From a checkpoint of a small transformer trained on Wikipedia: width 576.
Each number is 128 + 32 x the weight over its row's rms, rounded and kept within 0 to 255. Layers, rows and columns count from 0. Numbers have three digits each. The size before them is the row's rms in percent of the matrix's.

# layer 2 MLP up, 2048x576, rms 0.127, rows 1324-1391, columns 480-575
088:195147159100122133087144126167136111107123174103109096109114105129137167139113171131155192148131099159181112154122177056142159111113149105104153096154129167144155148120152093080187120174141106112133126163093090095078070106118128150076158083117130110098152126153141111187134122123102129129
115:110155096139118114121134063069133207096136162177122168101088139122187109063110143053158133125109151145139143112108134171111144141126218167115143115136127133152145071120124073118122129184137145148151135116099100150148160149165124157150169132128135203134139118118113088151095179115101183132
087:114087125080145148070180112093057151177170182110123156069122105119168152149181141099138112103064123183151107127112113129155179165113111153151126128152130152109164145159076115107094133123145131081174095130152141131129068169147146122152108149134111073186075098152108093104124165086172138084
111:080172106157109120164120092110086130116160089120114133169142095136129130120133115099097081119129109163093195154166077151063164169204100147156140132162167061124143105130155202143165144086100106099134091151069140111117122075162151127155105132141187155114102096061148117197122157096142144165
124:135106111105095071159100141165112197199159159094151202141140174101157117158162116092146164142116141131197137154085180164145152143102144106093149145108074158114121185079121158064068086124102148109140084118107130114093111110089136075143083156158133116144176092133166172158139108132154193138
095:178142168168148086146098183159183108111179136160103172066079153112130160146106092080121158177119120104142168136148136138154091063127155098162102129101151152167141120169122188084107180126108178172141164102112160189124173119116150113204118178115089134108153103134162157116123102127146142149
107:089152129137148100128055108151159166115077158153095177092058138140150133161139092086136117139126090110131104148115075106186150131158157148146115181064102134130150116119149093186131097098105110174156124183112159107148120075125135142040136092139157113084157131093137102144108157151108107073
098:112131148136115103157152109139184119189052129074095093165143137180107146133159130096162096136071187131125187087106099164169066130138132121116178154125085157135103096094143148160066119100072103142113134116088108131121105103099108149150050090119159151164076097138166125105091140146141151058
119:117151190132125122100140187126137144142094139140132147178077103128121129162092185142136111152115095131114130121147092171193081136060190093131128079111147112127095155086133099111032118098098107115188167124107110088180085128184107136091069161198131076131095104145169132081102100171153106099
054:125190128111165197111135081141111080101118088083087150086158133137111093123104074180195086089114077157150086129181110144114134067095079139118092179117121175111141190109131127161131110162115121179083109120151100088167069149139123154121177082119158084163123156183031132122124161134072161158
085:101134126186125171123079088134120067080182135102176153102110090099116148104127122053158079085143134158116245104140156186157080110156128158141136104086143139107114136135109102113161083082156111132155081143132099152154133040136094134058138142078114117078178139125122093160157111077098111068
099:124066164119136120113179126131162084139133154135119150025100108114166148112145133157142122182090125080128176143155153114171133164130104145119147088076153162140096085090119169077083095131124091140133079107144113153163129095137077188096133060138162131144077082128154131136141146145151111127
090:158082119131098122154152115125120134083139152069120125045133091133113098135145087142148123123131077096231156141160108154164185063162167122134149111074155141180087157152127076127126108107089179097114117138155094128156067084104105153153182134105146132125145134085132123141119116171102087063
116:181108120179165159104081127155128131133099122145138130097154139092072132129136142144115090133121116128090147051187142165168109137175111134158158177155073080124114144112138161111132186192064173120217105135080135108134175198114058135121110109086147117105127149096162197157107089121091124140
107:095105134071068163142161080129106098154119152119123147147082125139112141130142130151125066111138138134110148163131158151162119117124147115149117084155136100157116095131201145125115169123152124135135144162104101121137131154067150170107208186152142122098127063081132084125115173178165165096
111:102093147202161101195133121161137113090136135096132129140164137147152091136079172066125155144123129135147112075118177127077109158097141137137149126138159067100169146139153110067065112160143112114145187146092107188108146080143139165115080101186180125122156125127183127133125078097078107045
120:161041098107108111108104122150131137141093093136128130037117141099077135178162042091057151168151159131142151154074124184159135168163150095150118126108181145144171132089126099038132110130116128097081117110177124101103135177155142098039154105116100123152109105106161217112118117128117155133
123:149151085138161078147100137121149165140155173126142119108058078126178190114135159099143116111102121089084138104108179154118054130143163131134099135130141064107042086077144151187103146139195111163180161153118122124126188115148084112086110090129125120149109122125130163148126148203155140142
121:136102098099094139205168093134162097130116128084111151120120158137116114173140131086108074113218149108102083128155139158125113164121121106087084076139108122163183134122140168120055132102116131157177159114163077090185137134159139106162129127146103104093147135088149154125128097176144160146
100:118081093132078183160174137132135105183156125074185146155138160173106149123082093142079057167187073117175159138184180166127156114154126115140100068144160086100180081150152175156141137152065120147138123137144170174085089099176122105083071061129127085078141155110093126109088119136124140132
089:085104155107138147152164118122112173147129111134104170093117138145134132151125079142154149077132133159127127145145148080142136141136166145121103053151154156164080112068162174101124086075101119087152147129092129122163128120107109211044184129112162139179141124133080137120198115115131105132
111:161090149172141103099132152184110125178128198127181183154161093179137136085115070131065189153206187159109125089123122121120135138131135117123156171114115087181107125096139118125124111196111086106204124139113170203128077085141133067090151183133101165141133152155091158087169100120058149092
121:114104218187178108088147140112097208162069064104127154117097070086104123106123115122174112173086090145124116192106088105127144092141131142103112093073124126142088139151124118164097158189081151113119107119132116143144118149181187151120112120119121151098109097079134173153176125161119083149
112:157147120082143062107137105103094176080117188155154135148110140117088131052184113119149145108095212096103126142134095145172196133182120065128136119126140101132117187175133144163128088155122147124105083125136141130133126176117155098153125106142132087159148142115232093164116172124085115151
109:132063100118069121131154151140172161113094192156084199053149094106125107113148132134090142115073028100134143118082122125098153131082135134104156186131119070137156166106131177142146130068122082069165120126120072152103124081177137096116148176136151189157144072196123168184102093121177165081
129:083173144147103154089123137154109069111105172116188104139110194182154110141129099116142179134147140117106154120115123177065120123131125120107081161156156142109158070166117152141177122152161157114081122128130101151162125121096100148132135132133143130186114170141093196121179126161087051134
086:114142086099159088116146120151157141110153128146172158085178100136104137106174144139088108115148115095113161151171112161139108099087075134129145112074126192190077123131089157086122130106150102140108072127141172120070152112068167123112116121136127103126104160177022162145123149107115088094
061:110131100171058140194077136112137142154120175114096145139115149129110145137087136200134143146126114146122152159165141172077128170094129169101124193088209133077104195091145152151135091055098132167092129066090140139098192105104146102085189168159133122133098134121142098062156112073152085098
076:133156139152085075134162178194129153120132167110079095178129128110134073165133110104135076140139113126109165121115076104082105150160076112048158201174092123083113109067167171110128122129134079101097092067114099087128105121147102161090094138078171153099118148162097126153111142097093135143
098:109188134034086116118132125117181167143160154086070132163153142130178188039141124132107201153206135109135123145147138119131207161130130034114096121101095104108069154164148134126121091135130152122119148102092128136115135119075115134120177130160146096109156154135143117111110141086138161065
104:133096147197085214117147103089153145176073147142147108095070155109090136096159140143125104137109114094114095128189107188182125135114112112163130140158044103151126161096126108178129163194115141114151090136113136142140128186122094133073117104136148143167110103175119114122163114109207107094
109:124156134051091139155172150160127069151093171100150179137090124108150133103173098144160135074154134073156146161150103160144141143114200201133170076072130100136110136149118108124156093091123105098096157077040148108103198154111120105174117102135099097126142098079106103139190111092155134117
120:135128120104161105204155149144129097104120070165144177106095158143140136137092179121173126146148115086066122166090117133141119086090098082063166135141160107099164114128177125109069102144142150148105086193101199127132095144131121109193125118142128092089164159131070106142115144118145153126
087:143127113197156132101133082138111059156124133111057139114146111122207113108105105159093126112056108123072209126158161149151133149128100142116139121140035145119145143109114073198149174152095136094109126105108101150138082144149143108128117127148085134146124191087071059157150119083086141120
053:181109117110119112141182115112145112114126107138142159081109129120116060148145134163136175103079150130151149084154136104182084127112107093107113132139106152119118094073093149136134157140115087156156149158164123152106197144116140071202133152146087148194147075077134145148129146155127142145
052:101055099123166117137139136082129162107169127121127106110136106063127091148132137121156157133158133106114169126112145156114068188134130158133154144133084125176166142207141131049097128216183161132124088090175124136077174143119086120112079143152173077167214086114126095109083178095127101130
113:114130105172158092092113171169125183159112110121140131096080071138138130082153108139132118142155142116133145049152077132160125107143103184150111173084128128176130143140115143125115125110126118100121134166079118183129111107177131120071106161093144163066130122196118117151089117117131173162
093:178166090128075144126130137091072126078168112135108133104050075146083126136170163173121172128147131093081103096131092138162120119184130104147156159175132066163131157128173109090111154195182119137108131112152077122079162057160135140093118114135176069104157115116127180079130124125131175120
123:094109133100143123116101079111187109150149170131152163133043093164111171144102113136120135121172120128095109149125133162083133116092113101150165137119136176112103166052088092140083068146116100183155071139159156137193203155128123126117104128127115147123089074143182119203127174113095115096
089:149140129123138107115102123097152081189170138178176118059135096146139116107134080112094117118158111150185131106107092095118145179096150091188127162091176127035011101132096162147115073129122124123078220147114132136128146124181154105149099157137076126128126116088129137140139124114078072136
095:078095173132114100149145151148090108114085155183134155129139123215087154122110121154130110127158134101172134101070174182094156115122121128124114119182064165104104109095151141139177131115113111156181101078118145139129136145110127131197105149120134131148158120156113103068172141120157158156
069:127101075117119181155158080127187119146141165097122124110136146146122104139121144138149150076140159125106148114097209091127142123127118159135054156109152137129061136134091172105092134125207066159152199126118145087215086166145127123100123104139134139189118091125114146172143092124132135131
074:111128121116229119134183118114166094146146094108154109091075145140176186137113126146173113160100152139107171118202087100135089138192117098122095081132073109102153101167199145136094100094190101139103136196152146106165132152142147084159114110134097167167137045123082122145126170175106122142
098:111149103113091116080170109150100160175086095138096186165173160130165133165042125097116153102120113158169157148153160080127196159095079083118115130133121119090061115116140113130064122119163118069142122129102151179128098118079099109094140121081101105143094096141166179162136170107141074086
086:140138102140107163113098155123138098189121124145035131141124181138100102122036110109117106180034144135093112126137094119138166147130102124127143134163081079134124049107160124170125157104147131104111129160168164048116122101101126179118120135120137117105119125097038131110067147175136077133
100:102086128110097090100191157150097109110085106126161099114109083106100127126179163049137174162076102104137103196126132140129068105075132152168140135141132111161091133155115141111111108100145089173136140083132110157107100152083158154102108117218072074121116109102120109145104099111119184184
097:176143128104113201133102090084070128170139155142115097129133120123146128125126173148138152110110173112120169157139102153119128140155155115112138100068098083150164146132145127118186141107107160127126129144117194084127155114123128089113105111173121147129157058061120129129096124114157145123
101:123115195107183100138111147115137093201136126129129163096038135099151170135179100153084130090140096109155071125101098107152132090070145167111143114086144165142137178112153079119146161132115164105155133143120155136076097117104124174108163174185127134113122140077022109094191182090140138170
104:150120115097121104118137100140114138102091188121187154148183099147146141131128159110087152164092159129163120114134092112133190127097100109147183125133090132110120168105133112064090129082091114121146166121138143110120137091170139090162094129207153159165142088122161144128110115124193118130
116:123134198081101148146111111107116060128087133158121182145140150121110116117166133108107052141128076146104114082140085108194138048101118187138134143115147097154106111145135155165102083181125061109227164124101101131115131133135098126197109138133138124068210129135090141144091040144114115157
105:113099133137102084168185179159151123115145131115124059114103110155137127209150123147134131104170133121162121133096112137129113157077115120178127143166108132043136165168138082120150133166151089125065152138079066102116166154063185147138117100096128186123153172153113132094128079143092147100
086:153138114148125112098111176136192110109089081155076070145104187121122139140080138145122151119107169080191141081153115126084065155164131062164131157135186115096096138105147096163111120115112182143180140153158131151097120159180113132099167131101147061116091132155133138069108127109143158168
083:128062075184133089098045135111176165097141051132141176079140104157125145153115133118142084196119108148135090127145125111125198095171118143114121137116148166131100131142179192137117190114158154190110056120094162116110112158097209079146113162116140127124181139132149139100091113080130083130
104:127139079173142090144127153149117123143078117108113128105146122104126156120223172138071125127125136097113131116103065127150153142109126110133108129110152158105018145118129087095170082155149133126135108116085105085063113106046121155088137158117159103126116110119141191074102175097188070182
115:140116077181076128167152191171054113076094141146152154145142186147146166150132083152098111152111135107124149098141132207150194126138135140115161101142124117174151131110058146165117078175173139129137143125100158127136128115108098168099171167089145153120190125106153135170138084172161130164
109:169126150142134132111094170117110096147145131121058102140121154068137157089093155149161115113123176100099102095129148171128110113110162123133106138104105151154083151124149057162184162082124092104149158094099144197136140199129140140118056173153105146060138091129103153156056160125156092139
095:125140113095125101177113107109104164109189107122076188108093074145202148104118119167134146131154159145139132137086140160139093120121155142161109061092107042110098082117111106090124114119115093115164154126136137164144128143113074134136130155136122138132120089104092184139180122105146227119
109:092159145091152166193100110157124105112142128124196184156142108144163184104165153121129095110098142155160113130099172134147162097174086128137145123144120140124124151130163150147096186164164090143127079137133122115160144120183121117097017026191120197150165134077087120138126187123113091116
115:082142146172207190146111123198067105129125158111092128123128144101130134092133110169075160127155148177088134124096106175110131144129099120108038110141145172179173129109117067143114132151143077107162126112063117177142161085142092177130106130106132079200139074147117158108150091147128068121
121:159146141129085092149142099170122091104137118137091071141090146152094123137181130144121104135099154111151121090154121160111116093073126107143144186121158047088141089093160156096133091126119095173174135151132170153132116079121152196147140114161121150128143123184166123136178142123095083141
105:183180171109134122154138107119080154104118154106163118112123148103077089125171085118071120176158167136165144164114104173147106120181109169157125169107141114142106137153128133121152127108150133081088170073075153146121184130144150156129086118144126150097128146119172129121123129189146132167
099:123112089157085164086121120123152101124099102121109176153103165137127095215127116048091100147114076087000151096127141139114146074132119106119134127149141135098107107077092184155163185116124142093139123120123147106218065127124178095125082152163122109180154123153114149132098132060095183194
084:158106160140149118145137144086096116139107155154083117140121121124123138160167162103207113147131111094090133190139136103163106101136101129119143194130084083114154148044165094117154126123126176116093061129231128068112086150158048085178069150129124103154178150148102126150130140142148127116
100:106181076094143136163106174144117161139080123139130072136170096070089134202075150141156148140112120173135149169101109135118132131115146155162138163114147123072176128094109180119116137149064076135183059121143099118162156139099100133104121092170111113147143104077152172100183107125132182112
121:104129145107124134164102147149093143103112135087152091085095130115086128080074119126119187145117169098114146193201154169065140171102115085115120124116103107155124118108175125057154113114131147089156151160168147142089131129127090103172114111090083190165145072162165121088087140149125114184
101:097129116119138141121133168139116126095137135079155082114052136143190078164135148104137069187134054149087145160164122122090163176127149166142153139174150138093178151113150067083135138098189124127068081095094148152150125108102131075163077117153122087115166105148150133162209083112147125136
102:134124100150095132133130156083143169116057158135108167106130185048170161114103129161116107119136123133221141096115162163157129148093090102066134098145139081143196108145106128069091153110089149082144114116129082138150121106110146116117122099170087139181106104075115142157169142174109110142
108:119128109141108159115119110121165100113150192084160132145102077113107042156122133173102142111118074167132113167183151051089114094112066165150108173082137102123194145062116116109122174127087050098137131095084095108170100182139088152121116162145120149079121167092148110154106072076120135129